python train.py --num_hidden_layers=10 --hidden_size=128 --num_attention_heads=4 --num_key_value_heads=4 --head_dim=64 --intermediate_size=512 --vocab_size=512 --hidden_act="gelu" --norm="layernorm" --norm_place="pre" --norm_eps=1e-06 --positions="rope" --rope_theta=10000.0 --rope_fraction=0.25 --qk_norm=false --attn_scale=0.125 --bias="all" --tie_word_embeddings=false --parallel_block=true --init="normal" --init_std_qkv=0.0391 --init_std_o=0.0277 --init_std_up=0.0391 --init_std_down=0.0 --optimizer="soap_variant" --learning_rate=0.00738 --beta1=0.95 --beta2=0.95 --weight_decay=0.034 --lr_head=0.00562 --max_grad_norm=0.5 --warmup_steps=200 --schedule="wsd" --decay_fraction=0.646 --decay_shape="linear" --final_lr_fraction=0.0 --batch_tokens=16384 --max_seq_len=512 --doc_mask=true --z_loss=1e-05 --train_tokens=100300000 --max_steps=6122 --dataset="wikipedia_en"
Each number is 128 + 24 x the weight over its row's rms, rounded and kept within 0 to 255. Layers, rows and columns count from 0. Numbers have three digits each. The size before them is the row's rms in percent of the matrix's.

# layer 4 MLP down (transposed), 512x128, rms 0.309, rows 16-70, columns 0-127
094:131120144093120091109098140132108101082120177148131139111125116114063156138108092150107124132116124154093145112159103072137140126138165136130116156139129132106098143125099137140143143117133124125122170151113114147125139153140146141127128165161090074203136143121124117164082162118118121095102162138124133096087141134137100151127101060154146112121110123162109120140109109110127156117095
102:116084125125170139151127093143168151096073118156123129140111126140106121145126090136144090104116101132114120137110085145090130146122110114156097112118131104127175151098143083091120113140108087102138167147132126119141088142126123093143149104155128137164185165134085134121108119065128141136144118118110165151142126140180141139125158132102111104170145154138119092135105127141107128122075
092:175146093156170121105119152120090170106071132115101120142142139158117191114143151132168130106136140093119101157141131139117118122116159101115110127152131140141121150112121103127178155109090091137123114121082141087078097108127117114141113117129154077138142067118129114136128131113159092151123116134138158108153102092141101178116140145129146156119138136091145162131110140141118170133121
100:131079128129110117147129122126168129126157146172099107119150156144092152125120136155103086116160133131104106101119144110109157162106132143142160114086085131108108132125127146172165108115153134127169088089164124124108091087169142156084111142131119111093157119119140122135118106139150133081112116114164120130119128143097138121146123107131147153149149148098142095176105149078140069128091
104:132156086096151139125117092078123160127174134103143133119129113086125081128102143166134128144108143117115129113145143158088134173105092129081101129091092079100135109165118160151129126146156178139158110094177126148153114163133098109142103097124136103147113098113098143136163117121162079120102134138158105151089159161120145119135113109105102122107106129138133147122141126112133105135152
104:091145135126107173100140147109128127128130159103159115134137147139141140170147158119133119134127133090162078113100131114137106110107112128193087117114102106089132101155117094117118104119069123143124159112126155096093118141100155096177159139125132152136137097152164165135090141176134129144177093144127120153141177122102139106115140124106138140144163173097123119132158110099099139119127
113:125135133123156156142091149141115125170157126133137135104117149147076138126142118150128161128097142140130159112121117106089139143061115145153087132106115103158145147163141107169114141124138132150141105160093152144172131137122095132144143065127150125120095170126181135136110140080123089153114140110123080150129141122132119162153134118064149147097133103145136156081126140114101123168112
107:150064171115115121167098088121094166100132127142144158121116174110136117122122106088091125128114120137163096136152125081140091097117111117142154128101146152148169102169112122131157100100089121158143139112114108169119103104133143158155130147100132109145120129168167124126161114113110090102086090108108142144145164149109126157152141089117088105135126115148160120092120132122142110146121
089:119158094123162109146163121162183089116158122126111150109114153148153150083123120118124141154147145179116110104091103149107156143108100121127179101152151165116088143136117136112148118100134108182142137139112110078114130108121121134113102132093151165130121160140135126189109139137170175134111125116138105162135121165068125121128120137115124118141106152144110155151158113111112147133084
095:132191122177112096069140161163135091153132115147081141108111139129102155125143101195136136107121125110120142171103132136132114153124143182138136108125137074131101124154135123096192164142117117138141093144165122119151143122134128106125141132123123133146134110136113128132116096130127158107153108148160127136145113113090139085128146149118179149118106137099152125124112170083148126153086
097:144133113119140118129097147093104140113136169096105151125138145103170081118152093141131085114159127138128148114123116124124087179154149140128101123116108103104081135151148117086146140131171120117123130181131128208099150124126141129131167113125101117115093090144146138141129086133120127150101153162099129122156101155112129107164120094145086100117151134101118116118095165171157116118153
100:121135121130133119110110153132154167135138124171129174080128138106111108123149140119144108117093139148115123116113164134107116144076094155097171128136122144110107102123115142116143192156102147101123129129116121142083179126129127109134130132101163111139154147106160134131072142127105166192109126132115135096130104148086094164150170122115134117114118148152171153101173149104101141137084
097:125106140124127109119119134138112122146150137098127139147073142128088143147114107124134110148123102210121092129139143091105133115130154105088108140091117141169155167156123110145096129083090144112139141113182099125116127113081099129157173142109106134160134115099172156107105137152154106135106114136113155182110091125111167107139178117108122133146099115139124092104128112147108158126137
097:140137113104110156146122144117097135129127109157163166118142117101117113084122127095141154113085090161149145109111086137144104148104121098133129121116145098108110088146145096094139105134119170131113125079120133148127089096122129127165144135151126078120099123166160170107107146098126132131155139132103121188176119084105125110087149102113135150092105094089168126125134107166121147154116
089:105127169142118143109143144147113119131097123117136129120123138123194113141128159156116164101147180096085125186135126122110161114098152134102090122176104110091102152127132143122142113103186122133174130069105103105131128126109115122191129118143101141134129115118150157149124128149147103122127176115130110086115113125164123127101132131082126097131152118167105131172161119110113155150132
096:098157100151114114113128077107142123121196161154100132149134133130088140184162148155132140097125154121150139127138086152116148087131136139090118137145148097126126128174091174149105128114126124128179128136084134135140146119107125124179137120102145168128128110088101142106155130117114144103110148153099128140134121149123076149174141083101111100128125151172116117114154135112135138104161
093:127125131115156087106154090081084153166126146117139177185113144120139144110151146170126165139090151156141145121166109127154131158139087106113136160128154127182120119142139140112139141133155114156141117121131117103124126138090145136120126103113136128156137148129122160171109085152155107123128127114108131118144122170176099151111145128175146134094085147118166099155148082104141150090110
097:149110127110132130147098095128147108140183155125149152165065142101111189096095128176160154139119118165144118116157139142093116121135126122162147133112159119128125116124085144106156142148087131135112099146081153079113113143120165132139120135164109136158162136099180166124149172109117149095112116114133117157155160094135131123093149145126131111135161091119115147151137095129143136126154
109:169093158140126108179174134132100159151116167074074115133114144112143107101086102132117194148150152115130104150119119131126107107117102125150119115120108103132136153112121146079168122114134119100164104170085113168121071142115128110147092118107134138110149144129131142140149099146121116162137153144108149128109136101116158168121142144145146096106155144130145101139128080124092138119153
093:137123130134105124096113102101133126123067103119105135161114149106113114149114116153161145128131155147083108131102154134109135146127123085135086139113120169140118136099166152124131120117099100108157153106174145131139143162157139100133113143130105166087110153105115171153109142111166142107150098151138105133112119143117157148104067123117078136182116112187080140123090111116111116132095
099:084103169140144106119147127100135136132120114144047105094078137102105111133097120133189143137160107136092138107147109119126122123152107154134122150113124159147137138129123113095068117120121114139119095113153121111118173096126164081120150120092147097148149109158145147104142116137137109133139113147134127114174133124104125131111162127128135118144123090119123136154109096088091149152204
098:135092090141189097175158122093163167137118134100160124105141136099124158098129105154103176175101131124097136100139151073116078143168118113129149132154119122090111108151135188123131148104079148141078132120124110138140117084108146107137094152115178114141117113162136135143105132148083134144125150159126137148135157139125140110100134115115120136143104109110113146112123127136146152143144
096:102144125160120121138082119162132103103154123172137132110176152158143128187151139099124094108084134082162166144149159154106122118151110122164080129130112135134113137126140112119131117078095118101184103110113127127119164128157131142160159133167105147160089142133139123162159151134139126152089128119153144171140135154108111100133180138097153129133135136120079117146121122098127155129152
109:155100152108134063131135092150105108176136159124099122120144189075106120143113117110123107141094148145133094131127148120151144164136135155164130113122161135144126134119126159143123127124133131126109119175123111130152160118162148141105130128119136167092144148155109121125136098126124110056110117142157118067150145134094124159132156113121132137163158085082169081123143113151161127130104
097:087150102121125146118124128150122111131079120129125143133115154115112086130143136127125107137089101103132092135124114155089133123101129146137109129196136138090097104079113130146059099154130118146115162167136068113158156110111108129162112128146134148111129151107152156111160087132077140119123136092157152118099108089122086136122136149145105114146127096180140101159155107104126128121107
089:116114112104087114100144144101114135172114168109079146164105129105099151145111136173143163112137104129120097151150106146089169172087168081141133126128120138179112108138099103129106136145113107127117084063104124150101135153141136115116123130131152121134134123131120102130131179093132138094123166135124142149111107136127123115086098126157119158115123132089111105126131168064114137145114
100:162140115136125141063115156123150176128093111135138127116091081140123140085131129114157087136129086139106112096130178171124092139143103131127169108115130112097134147137091136114146064142121113129109091118127158115145099133174130152171137156185106122137145133153166110117120172159126136162151144104123132150143110088137142109110159103104099125133155144140120152140161139122129113106148
093:128152096097155163117132102151118123120111096159134139142094169111145089134113106102144124099154150128134135131148111156130155192160117108130134097109130104097135088134167102150114124101110139139152122152095183138100157143216143152125137144163115091114108140087071144146141135154098143130116139148150084127128110161127095102110143122122120097148139132120131159155114118105161139109131
103:165151121108155135114103138127130148127151104115132180117098126123132128139148150112188114093132141145103146095127130123107110119178111092144124126127119142110086124149145111183134149135077129119097133159114098132157206123144132156089158144109120131137126151138122142141139136147145143138134103123124126143106125182083151082135122141138129150137089103163125126098052153087129095147142
112:135141131183175131138128117124108130152138102118123086123166152144123111133100127130114151112075150143154135160092148108126117136111126133145139124119105138093128114119122117129121173104140135156116185128145117146110111087118127137160098128122146140090168138144076151147105118191121146124133176145148080152149146158162107177137144119130111134115138060122107126070146120151156095126159
107:099121076136092128097138107107116146135144095154141163115158123134105128136141101160129094103136131154119122126106177144114085147121103166135126140087118126158103133084082131130098155084138112118148137113127181103123161130168131121157174142077101144084115177132139137122097162139096165119113124131122087132133136138139115139102137130103153110124091101172119110158156104127101107137167
102:108132139101102099132122151133133132184099110112110115138150126097103138111134114133119125109147183154151178118121154086157133149157095093107108154102099130164172167114108184135154138105090128148160110166155138093120142154169085118115128121118143155128101083126105158100083124152162142101126124154134150116136121156133148122137152118144115152164107103109154094155133127128114145176146
110:126155068150147119140136113109134136105123122091145131132117152123126140142115111180120130130125116144111161107153121150134128125108083140174156116126117121169132092197158136130096153157098102152122113135151158129079127105142124129153172116113109124153152112150147119137104126136168169153159077099124091172116160133122147129118112186123155102151124147152125079123072091109127131136120
099:154083178178140127155135125137130126116131104140068130127112125116144122082135169103116120117125104051122123096147143101087158129137123164124110134122109137102172116115110136151153154070129115139133154110125106086082135108142172117129115145136119169089130143115126124106119120163140128118138102108121104133117123137131112155114113177156126176134116127151148163114082146118149092173144
092:182122186142172101127125096145108095115097139154135110178098129122070111117150160165105123089128145144099085115148132141119085121168113093065106162135112161113133120114108127166110093139123123144093097136134182119143134092133128119140145132165147147099129107124119126164127144139125135125134130092109102126135116108179116145138093086125146143136107123111147086102134112130119151130134
085:158188132071123153142126175128165113101122129159117112142103171108158137109111141116152112133097131147112152078117152138142153145123142118115118137155124131184151146156128143082130163164101119145109062133085145073141118125076091140123121144138156164114146087173158112099119111128113124133148127142138165144132128165115138115133135129135093138107150142109152109121155127113124135170128
105:101108120178120141137120123131111118116145118111090093123111164124146159131115126103156077099128109121122138178124154133124088143110149127106137115136114170151089135169130151090150141108155086175100127119178129158131202119141130126083104138127100139156093121092102156154106108103126152092124182150088088144141131110166149127128138130138084152143105122120137135138156124150129140114125
104:122210147120149118124139135153142133126142144110177122119108120129106165141118138104159142090127103100097102145120122136105134105141142106087099114172151123124127143174117114095124107177095114153143156161164132134150172094184130158126137119109132124111103144152098099109104149123110126136130172134157142127127131128103187133141130163111148115094097085109129166090133097133100107123100
095:085132147127164108119160129101092142133115148106117128122111102107136162172141131126126135132156165167125114102134126123116164121109099112102146110148115122150137162074088147141092110101072142136135135177123093141101119126106101109084077142130098149145154139109095161161138116131117096125127172164150137170133098160113139080121144094115133138109125117162105135153142156089081109132112
107:169123165125149129146159095133102106126103128133129119103144116122099128101162149062112149133119135071105162157117118111100096108152167105134120131115134154136171136131140122131199139150146143114136122075101123124136102086131118094110161123110087153140088100135142153124147147128120128121124185123162173165141121144092136115150118087131117127142111139148121143113156063161128124139130
112:123108155106131135104111115106122180131121153121151133151127122171141149118172185107155130143155160130190145115079128136137090091117118111136086134121131123134140089158128124171143119170114099156153143132153130162114128140094166103132155109137082136131139101165100113145154118133114147112152120093109135122115115127143101141162145103076139131138134122097111165123168092117146103083177
102:084103159118124111118144152103111140114156146164142097129193097152125085121153127156139121129120115096139171112151134120120167150159097145116109092138118121107101127110176152148125134170159167129112094170153123115142092129131093124127160099129144099110160147153118138149139124125137102128103169105099099096086180125119153114102128078149142104134118139132117132136168115080163138112140
105:145158137137123131174106148094125165109086157139139096116134138126121097118108143160141168114183074109159107127120147110109134155124175099125130129145121142089136128148099114115087143112138143173107146142099138140136069129098145129166130135144120126128130097138113076166103152116129140170102132111108101145126112106060112132152149159120110148086135125126147114096123126115150189157132
103:129122158103126143102103143126141106122134109091122136128143159092157075105120116136120111114123152119113108127112120138095150170123126158104128085143170140108118124113111138095105115100121084169098148166125138157128137130129172127142112115131197143126115141114157115135169106134121193136105099104118106090145155113135103141086105129162123188120131082135179151104134134103095172118133
098:151132132102138141182122135130148136169107153149082122108158105108117149141122122163165185154085095116117120116146165124098131141156072127072129119163138107146136120133134160141138160094142137074151118139114163142157178098105121112135103093084146129128143166138103158081148149114165152132101125121098109139132130126117128131144104131146125119134128105118070115147130147108111085119154
086:117148099109151131087113127146134145072151168143129123138152130095094138141120134169122135113122172132177117133135155151066106153082152138103095131159157107138152153107127174129119126167157158096082107109165162119125146121096103106136108156115136133106115127166164120127120139090128150115110140119107158126152091169134150138148118086094107135154144129115103128130164147134108123075149
096:135099120117112161108109108075131117139115139090176120134132110123145152151158128119141140124130136126129117149108098149151145112127080111091109135147127103190113112154154129166129140126114155154129116138138168100113085094115088097190156146140101116110107089133141120102131153162094123142123147144145139111173134089172149113105090076128122125137174107136108113137083103115138153150168
103:165126123156104131146146129097123098142140157126126130118110147125123066128156114132123121159173123070118099096102146160129124159101140100149133179117136141078137159113120104148154133125147106095123100112139107087088124132135159122143154116099120150129120082064156128164148114153171125156151112140140130133078110108113153123114122153122120116098177148124115106114145103111160123190129
096:125145109131098123110174124172132118062123155156125142131112117088085137143107125139126169102094125157135135170105097128140110133143166145109118159124082080125125153141158138151119162189113100125117145147143127102163116142131130106109099106092095106133124099102192133120106143183102125119140165119115119102123115140132120150100134140136116133105102139160093094091108101092111119132108
098:149157184119111131173119134148113143137159115115115134063159129100153140095175114077129108140113122153093155099095107077140140116082164097147132141155138149165101157122120121114159116129099140122126091093126145148091082136148157138098115154128159147158116088145156148135135148115125136141109121129097171131155112094139145114106126096154142116115113147127181095143134105120140118122148
105:109072165057146136135136183105124098118131141142114104129163133146146115106131117159123121105110124145113159135114111121117142151122132194155125103135081162155113153143114159126096079072140138137131115147141152132115084162115155122098115127096143143116142144115121094099156167135156141114098119165145095120137098129099118147116141103130190134135141140109158119121102118107120146151082
099:141160113133141126084125098099124099148122157167113122153148154089130105160153168176116094135145091130163105104115116160107128115159192128149129186148085122142105173117125114173126102108106123120135119133098102125145122155144127119083141141148107119091123166118080144177116114128135127119155125138125159126124140060133104143161121163135119127137149128111116118122129135109109151130074
103:142112110140096120089123125103141142107151109149157154119125150135083088124097125120138116172157142113112168118107110100137134111074098115099122121149139138173138144122193148145115134080165144120120146108072124108073115178150105176135158106118125111141133110114133142134165126115106113146089136078104083117109150184138154140146114137144133107105153112118138094132109126104107124148127
115:162146115166150116137153138132128114137115120139128097084133146109154100091178112181095077136163144096077149131132121119175116157142112135169124113140121159103085142136183131125153113125093131130115132154159122112108165127142110106121112132094164106167116114169154134158108143135105119159115119108162161087152161099091133127142106102100156129106150124142175149128138127123127091115140
100:127131088165108110132109134095081135121143140142092169128124102099120110161117137128110155088166162056135133139109143098150089083157143153161107129140127179148133127133140142109155163110162121133132127118129146152118103146157160156134079108146101128131112154144121148060116145145094147173117121131148091118145139128111109137157084161137132105105150150106094107103142151131103141131133
# layer 4 MLP up, 512x128, rms 0.314, rows 17-70, columns 0-127
098:161119153156151108160176129155175157104077158086145081122095126124100135133136097094108128132155114115129098133118163130140128147092124126137148129145171137112137123128151122106131110105129109120171138153123089088141117114135120094083111161122145175090126160078125092114101145112121161100158100125134123136129066148109144152151130162117144114140123114165129096087145102098132157125132
087:110135148109188141156118126148149092144150120142117125141129147154141124124054136147133116140082099104070099110078151141141170079130120089138137116130125172090170160119120143112107143103113124110142138117101099144139106111136117141112156149127149135116126128146121116147190141164097136154124150093125121144093176145146104107103154153124117122117078142127091139104152143140099119141097
098:106130157101120121117158149133138135122127117110077171101136087131154118120094120149093119148123154129142116182153112169144149142156120093151119123129156093143112124108102136142136132177137128112155153153110141119119127092099126107148140140120113126147094042132104118137129119141115109074167134125146075146106126161182092115135117106149123120100122142127162129165114071124133145159167
103:152119071146138091090120114127123118078103121137134120139135159142141123115155162193111138090124154113119140122113121166168107128108138123157104148129120127109126160168108157178139134130096123146143119144130163124144127100173134114144122127085099128140096116140159171112165093116088112121119124138127103144105084112108120133145140165150076082131139141130117120105165121167156110086172
102:153074128143125133188141161149132100150131108100131136117102154127139104148138153118114131121113125151128183118122122076086111142153147207135138108131190102114133137144123148126120143150133117123132114123123099117139096092138107138124104136118175145126142104104113114136154150130165178117123137125118117156145119107127131162132122153067112115159102151149123104133169144073146100187133
107:140109144118136115125121144155083160131122160100119176135152144112097085133114143115082108146118102129125135088118107110130134139132134134112119158065107135117110113150150126167123116100112109167109121150146147157138096112140185152096123140140147109088139134157158114155155128062138173061133165170163142138076114118136116132136085116113121135106111123090132134097135130155128158133127
100:138122142134141148174090092111143124093137204144111123163115122130129110134166125119132112077130108131133128204147143149085132098101167169121120097161121118130172120096149117124117159149142141159140133112119130131151139167092120120098138152084141132119126131139123137119132135126125128135145111104161114109091096116103096126098091124122128105146160134135132122178080147106079080113103
093:129085143141076114130120144159176125157111127148146100102112079080112123073136116127150114129132104121098119115111132146168133085143171160138157114114124135129187132153119115098140106115103149091095095146178145144108126137090159110125094164141114137124163116120137151125114107101096088148106112136091114148104106125128135134137146161158182152138153161104131103165117141123110139150134
099:127087161120096121124150158149095095142144107094134132108116104116192122133065102112132126135161147175144105114163111132105169138096126132149086145129089164134170123122145136107108144121107150117122127168140105166128089114114126154099100094097122131104109140140111099135159146135127108127118122127084139114123132129131116153092144141104081134089140164161094111123094162183141154107133
099:130141085155140124163117168136141133083182101132102101102145151135143123127154109115110107077167098111124121113153143157111181124143099145106179138153119119127117149137132158093165130163124114122107119124098110159148184139148106095113124118165147102132145089103138100152103117121131133103142132164086117117078134146087130140136093121126108121120140102125097127141156169113145081124170
102:135113131131116085101133148112149103121072094167146095147140091141079138120102130112124117148156110159136116149116152104138110112102107119109130096073120105144164154132127171129137097140102141164098118130096138173142164154114149140184159139111131122105181111068110145124129121169138137131132115121129145148146137152125103101102097176084155137123141139149122142120160133140104148110177
102:109103087111141142101151137146141110097115143158094093133102138140095139152119117100086125166097139102161132099080060123102139092153109139133134148168143138114136111113104127144193090144086119144153164115132126143126122149097153105122098138160130123137155169141094102119157165139140124159150132149127158092124163111125113120109141158173126098146113109169103114109123147159145137147102
091:168120119116081146087103130138120121117150119136102142112133174119126111145128081121103111114153105126119144148141092136145156117140184070121105137135129165139137143121178142125146077132106114126102119164159183137100140158124123133135125164164184133145144107105120076105122174152157113103160113113138085126102152112128131140117135112134135156124133156116155128097114120126146102065088
094:101109062110136129153129097135107140132148134110167120123135127111073128139122130125117113190166111129116129108155141111130162134150096103106123125100150147109104149117131113149131138154133114130101112119155176154136157111097135118144178159134104092141108136171083117093110148091144123184150134125114145140152168162133104127107133127106126128155123204144138155092091137140146164106106
097:093149168177154142131134153136135161149136108105159111097138159077152109117103082065163093128097118132113091138124140115161149133138138119101106116099117111135085113101115133138153118129094127163086111091098106130162150125137147140105151101134127134086123154142123141134152091111122107134152145125125136157165117080140117124150107108138186141142130135133149091133122174178098143130106
099:086142135107119119117115126156177162144108146092142146135158089137105132124138127128120085068146126117149148173146138131121117127122129144093084129135133118126173150152121143122123138155157129115121160136113159140083108132114142086169119120124106166107105090127141137107097143192156165140090147155152087124162170145149076133101093137120091142163150137134110106160116101129119100116109
100:099172127129153137081125154109143164140111094135156094149166112149173096180142123139096120137126136131078128162156121091177138098134142133083144104142086107128151134109101183148152137129139116125120140135107152151155149153108174121144126101158140117126091122137090120101110096093122102158141116147123096125117147111129120083108148143148143119140139119116126099107167131093129090103090
098:141103179144105167139170118118101109127139136133124143100132145131141131096131140084111108170117111156117155124111161139144113120139114119111136164079141134164150150120152188133136167084117127085137114080098137146134118124093111079091160138134099091108151143122076167140148157105134105121110115155135124125133118111132109131101101122111104113129111170138149108131140068147092160133174
098:133124140152174119120139083150096101096172168096125137112105143101102158093092138150101155109094133148126136098123114151116163074132130128152127108107099106135140171136106133105134134171137121143100128143151113152129128108111110140190145156155110095085115137127115126066096111158078105185107133162124133123122143153117123125113093127119108112127120116142112123152158128110167116169154
100:128139109117170153073096134135118091098154096134173182097129147148161150135137127118143142114092124089185116133171102147114145138134144171078100124122153156122125163096158115116118077117138104134132159147132152096104124137102129098114156120095126139111127143125155143117148113099113143157150125154141136098099160132154161109109103098077121166133113139148124106095151107165142104113117
099:137144144172137165117137153136133143115093129128117158114130169120155150105175126121110153105150117161082128154081114138105121111113111146085101113128112136118132146113149093104162108126146085129096172130139122103162132143128116154179200163118101123120121116172106138119087142139092122126162165123127161135097097096154104104131102178174143144106103127164113134123141134126132118155144
092:150081122120121123145104148157136122085121098072154095120109117172131112121121153118173147117085121130159143125121150079118150125125134130151120122175152130162113126185095187113119116136144117120112089107102113177132106143138105139136135118137164160142134141158149118126115149135124120135082158103177153128135116127101149140116127151111165130133163120118133206153106152136103130167149
103:091120135165153132129193054136136092108129143120134097122146115160143145174156119131134101132143132137087119156151142114088130156170152130112147121139120067120149114118140129121068145120127134097133181138088084122101114080147160155123166149132112094107122117135170149153163108098143130116104116142140119101167117095117098102157126128132121153113114136138127151113115119113149135103130
100:112141135130113105149110112138131117114130144086140079135095103187164117134110098067133131136143132132120168118134102118104167164182110135113122102124135152162102129115139110097158120112139136123142133071124137133118092144126145123134102131127169113108162059149149096108106163151158124105123156151078146072135082110126116124161175137139117145126138121146140121093118137131101159125101
088:156158132111131064149072118155157134108125123146135134099124087104134123146147124141119112111134137161115125139089144128146089081177104169109146125129125118107145125104118104097166164163118156062114162128108121090145132125103125111149163139129142128104111086105154170123133083113125107165124110135154129114115133141188152172119129120135160119137140136144192134095138131125134125140152
110:155107138118132140171106118130150117125166126106117115108127114139148152119105140166169158125078097097143125157101132104133108114097102129099127086117148129155148116112123136089136130152100133158148140085143123161097105158135139178128128096090112133067109123150170119120106122078139155138132074139115126103165166124180099122142124138143105100149131099083138145119088157130160132145094
096:111134144146128099101119111135097135110076147104153134074189114141116138113088115108132170130147154140133108115163142133144149114114156133100131153164089112170165107133103140069122150154131119135106097116134116107127111136121156123117123111119130124112116150176092136133154140162068129160162158122151123148140143143123128091103100135121118129140130115128156076097129143143182168136070
090:125104113106154122147120148154126119138121148124101142132085104134105147158143141135175111148120101109147126125151078141179121134114158089147125148154104110118104120105144139086180135121079154070108150180115140151166150152103091103162129141147118154148105134126089133113090138076121166114154153134120140154116105119141129137127153089153148124157100095129106126089109158123106132147173
098:124137153153121149182112130174128172135127171137116128106077156124155087065097125083097088132100121109121153132144114132115120171060134141105120102127152093107126111177092109140137112114073093120095151135114159146131113134166159104128172130106114143119123137135145124125104123126112136138158142165111126125115114157165084159169161137144141118150130141146138130139130123105135141129146
104:118102118146158156192133128145092119097115119131166137097134114127148149181145163151127087138117138119125128119117107148115115081110123098169154098085141137113136137134130138136154114129147120155102097157116194107131136120155109133142152151103139087107114114098123164106131141136086153175152141116188145107152112153105103148138151137132102149126082154115121143134133130142128052126151
105:117136099164086117157173153146157161132116097123127110135111078117191125131105157122098170138179140129151124134151139148157124111140121143135140127137087139144128090153114108081126138109144096095111123132166140128122168084155128096138097161149104145072093131102109139115140110111134126113132154176122136131167113150133110134107117151133118143138120101161161119175111083168121139095112
105:144119128147157096097089123173127159121125140112108126169165090110093116155111065173143143101123180125145167125084147143144165107170151172131087149135135089124156139119113148129147103134118155141096124156113147168101119159129125126116139127112122159148114139158111129135095123131141112151122133186151122123139143074124115100123107134196131172132115104139169118135126128135139135124144
100:128123151132159156120108184102089077114159144147134143161161128126115159126132152137130088072120138076100130122103164125100093136109124128129111123122128091133130100105109109124156132133092156140115097107144144114116173170146105180089113151166115121159095120142118116135121172147064168163130103109130087154143127084129141135133129127158124100127125128116156137148157118131131100155148
092:118136136083077143127154095190115088115130122122135155128153107143140108139132094084153124155073101112097145108135113133133128127079140114126140142128119110098181147106126158126141132154105120101137125114110130116166126141169154114161077127111118125130154137096130112143142110113126108149126160119123115127131090048127153095161141081142133147114096136105151141113142184114107101166133
097:099077105166109131141144099153135138154134135083166144161143096143143117131129107137114197102077105165153103165159093122123133130105127153183135167099132124109095109125124079160118104115101122128157135181157112134143141138180141137114175097114146112128108127148115166141139128150153128125127096117135146152141111098145148115161110131113088105120137176139104129110122159150114127125128
096:109105121146102124133113111158127110162105108126102106117087116122142120118155126093107139102127164111170118151164115135095161133098117153115151116117126155052130116129112105087177166113144108146128140142138147128152174119135113171125100150130170142155092153156186120147149145100109128117135127143134151140122067120117150118140117149166137124137169108143123126087163131133099067111151
097:103097159113152127147134117148126104151148135128097157138112123105097118156149088083092158120108145097122124134153133150117090149154128129153130105132138095131119144172137122108101162070135091206125119099149108123073145088092105118118139156104137118138130131136165110123109158190074083134138120150160095137136146133120147110146100152107167119118118124120128130121121109098154146124104
097:106123132109097144104146165121140132102157171162168160123153116104134128180106114139131107145148113131140118135127156087137117146123110168119095111100157140149111140135128102127161083116086103135126168122136126111100152160186137102106121140100133083090125130137173094112153129104169141136120089109108120113108109101142127150096093159162118127130174111140159095087126116120168150106167
114:109117131137099141124144086144127164144114089132095134090127132163148131126096103129115111092110102120120116126138139172114109156098140116125113154114129067152149111124084151136164166155152114160094151143093115127147134133109133156098095118118160091166127106131112114162137067138145123140115101170103081107143112088123127091152136130104075128147113150143159130184085134114137132108145
104:124120166125133109122131132121133125115092152145091126123137068171126120128111116132119098159105131105137146132199119141079105098088127119103069122132124102135180143164098116153123108103181135158158133140141128093125153139135080165135171153093134113135078138126121124143120125138101114136130137130130125118142120150125108108174158126122105078091132104111159101095108104131088142143167
101:125140159124104121169153159156115117158096110147107111127134129120092112117130130185120121111124160127132101130133122122127087111180114118144156132112166077161145090092103110103110141122115155125118169125106152128204128125120143130127115104148110153171142075138131134146140120148129097181132116174160093150117171141157166117159122144123105109155126130155141130128100152142160075116143
104:139125100126145075157118165156080147112121159116130046161107150120146117160121113169080162111093147137135120116111146149130163102106147110128121115156086151089103112137154130142132090111132138132122133102116147112129140128105129116111107131146154105160112142148154122123165107135150135143151121159105146176121081141121107140156101113168140095138152116103117141103105190161160106117154
104:149161149141139168119136136107132106154107100077103109112154091129177102088087102150135133150099135138141130173177149099134118165105129110140149126164136109089079141136121116109127127104147162124108095109126164143104137132137116113172125159115139160118158101141125127135148118167106163157113144114154128091161127148153179134167146108116113120142162092127142091152169160102148111125120
096:073159117156125104118080114141118116106150114080157115096142132174124129098132146112159153132132099138122126130137127131143121147081118139146095142103108066139133144131148172119071109145110160142154138116125143104093104134166107132160177123168107130160135110092144138083152125134143163100096139197095097110117129099126135139135117141138133113153136168149108104113109119110109142156106
097:132089139152137116144140146143093109163103116163090129112111144100142124086094137132166139104101101132109153117120084174176146116092144132117113129105103113111154114127135123108105109107105115133183131176130181148152096111165149121107137114079162155111100115145133132168137117181147109135150159124162118178106177112139154163149135153109150150125143144134112135104094143106137115135138
102:147106125115108113179105152116090143111123125173126104152116109158144116133117136124125143104132082150125104161180132116090126162165146118149116117112113127160148134105086111131128151107125120121118119154092128112128095166147138176120112084176167097111147178155139138124115121131155160150099133103156103178142127159125096132146114191081122098122110141117159168132148121120133102108102
103:204151115098112194128085131150125114111167163075142122154131119151128128128156116130128173191093101143140115171137119125130119086111128140120107101110100117127103154126107147157110148120097135163154093136149123118137085111166135149137121163140148169115129157134131118098127091104105110118081104104106102141099158156130119095138108100142121149154128128130132140146121137126119104088109
101:116092086124171157145159148102105129115124151147133110128130098122134143128117135144126171092086136154109131147089123146151105118103108133153102113142112113114124126105133155178140149106156180117150146162145160141155134106097139096156129122107122166123107099146100163135104099144102103124178118113157106108125111082145110126136085158067176138125157103159124146146121122174141097149161
101:100120077108111177149178129122130123123164126130137115163112125182110158121140110148125144127114125112131141128117111145147114145129099135103082117096118135061123146123117089114177085166174167168099089165121072109127162103157124146126137135120125104122126104120133114114106106114124159132134120088118124097114123167099133135133163134158101185122123133135102170116112110128158136104113
097:158093116142139141181144148109108123128130152114144108127128135139089179158163105121154115122070136141105136097113087118136140172157142135160114106119095107126133153147118150147166161120135114107076170133121140122118128120121106098126107133108127136118136149142063121124150159213107158120151115107151139124162117136122137087141114126149109093145078096157112124152111103150105097109130
098:130129093106154141151149116147139144123133123095131132120135142197133118149140093132078133126093161146131145170125144163148091117139109162108096112140164100112164154077119102089116127121160132115134156134115130155122177138118148094132166168102138140102134103131159097137142113096135126060115135122121154099115178130132144129108127128132080103127129131124120121086128140062103146168132
098:164093156134140130136119144096162160151145143157105113101089137122106099113120114116109141131124096122121117143172086110077136128104157132134124093112151114144161159167131127134133181108131127133153136111121130137140132105155099161132144137154130078139136115082146158121148131085102087146158116139085123130126108107133139117172072133123114123098175089104107113178125153147114172177137
105:124124119103117108108137157174143099139152113122114149142120143088105101097173134155111071119131128132077148133121096124177082098139163133104126124097134146140118174161144130099146124129101159151111132133130105122162093116106159170118108109135126052158133101175093125145116141149145133121156118159140115120102147126106131116131140161101157137095172143098122120128163165154139145122098
106:109123151126113138164141120137132159170133145116153081158118120169085129093104116105155150132110088147148168129159126111141119162116123167122136122132126158137146109134100136137116139146162098079117104159157134120095149112110073138116129156120118104100093122149149154129113121158109170108166168136123087093119113138125152159107173155087093129119114128102135149098162111091183143150142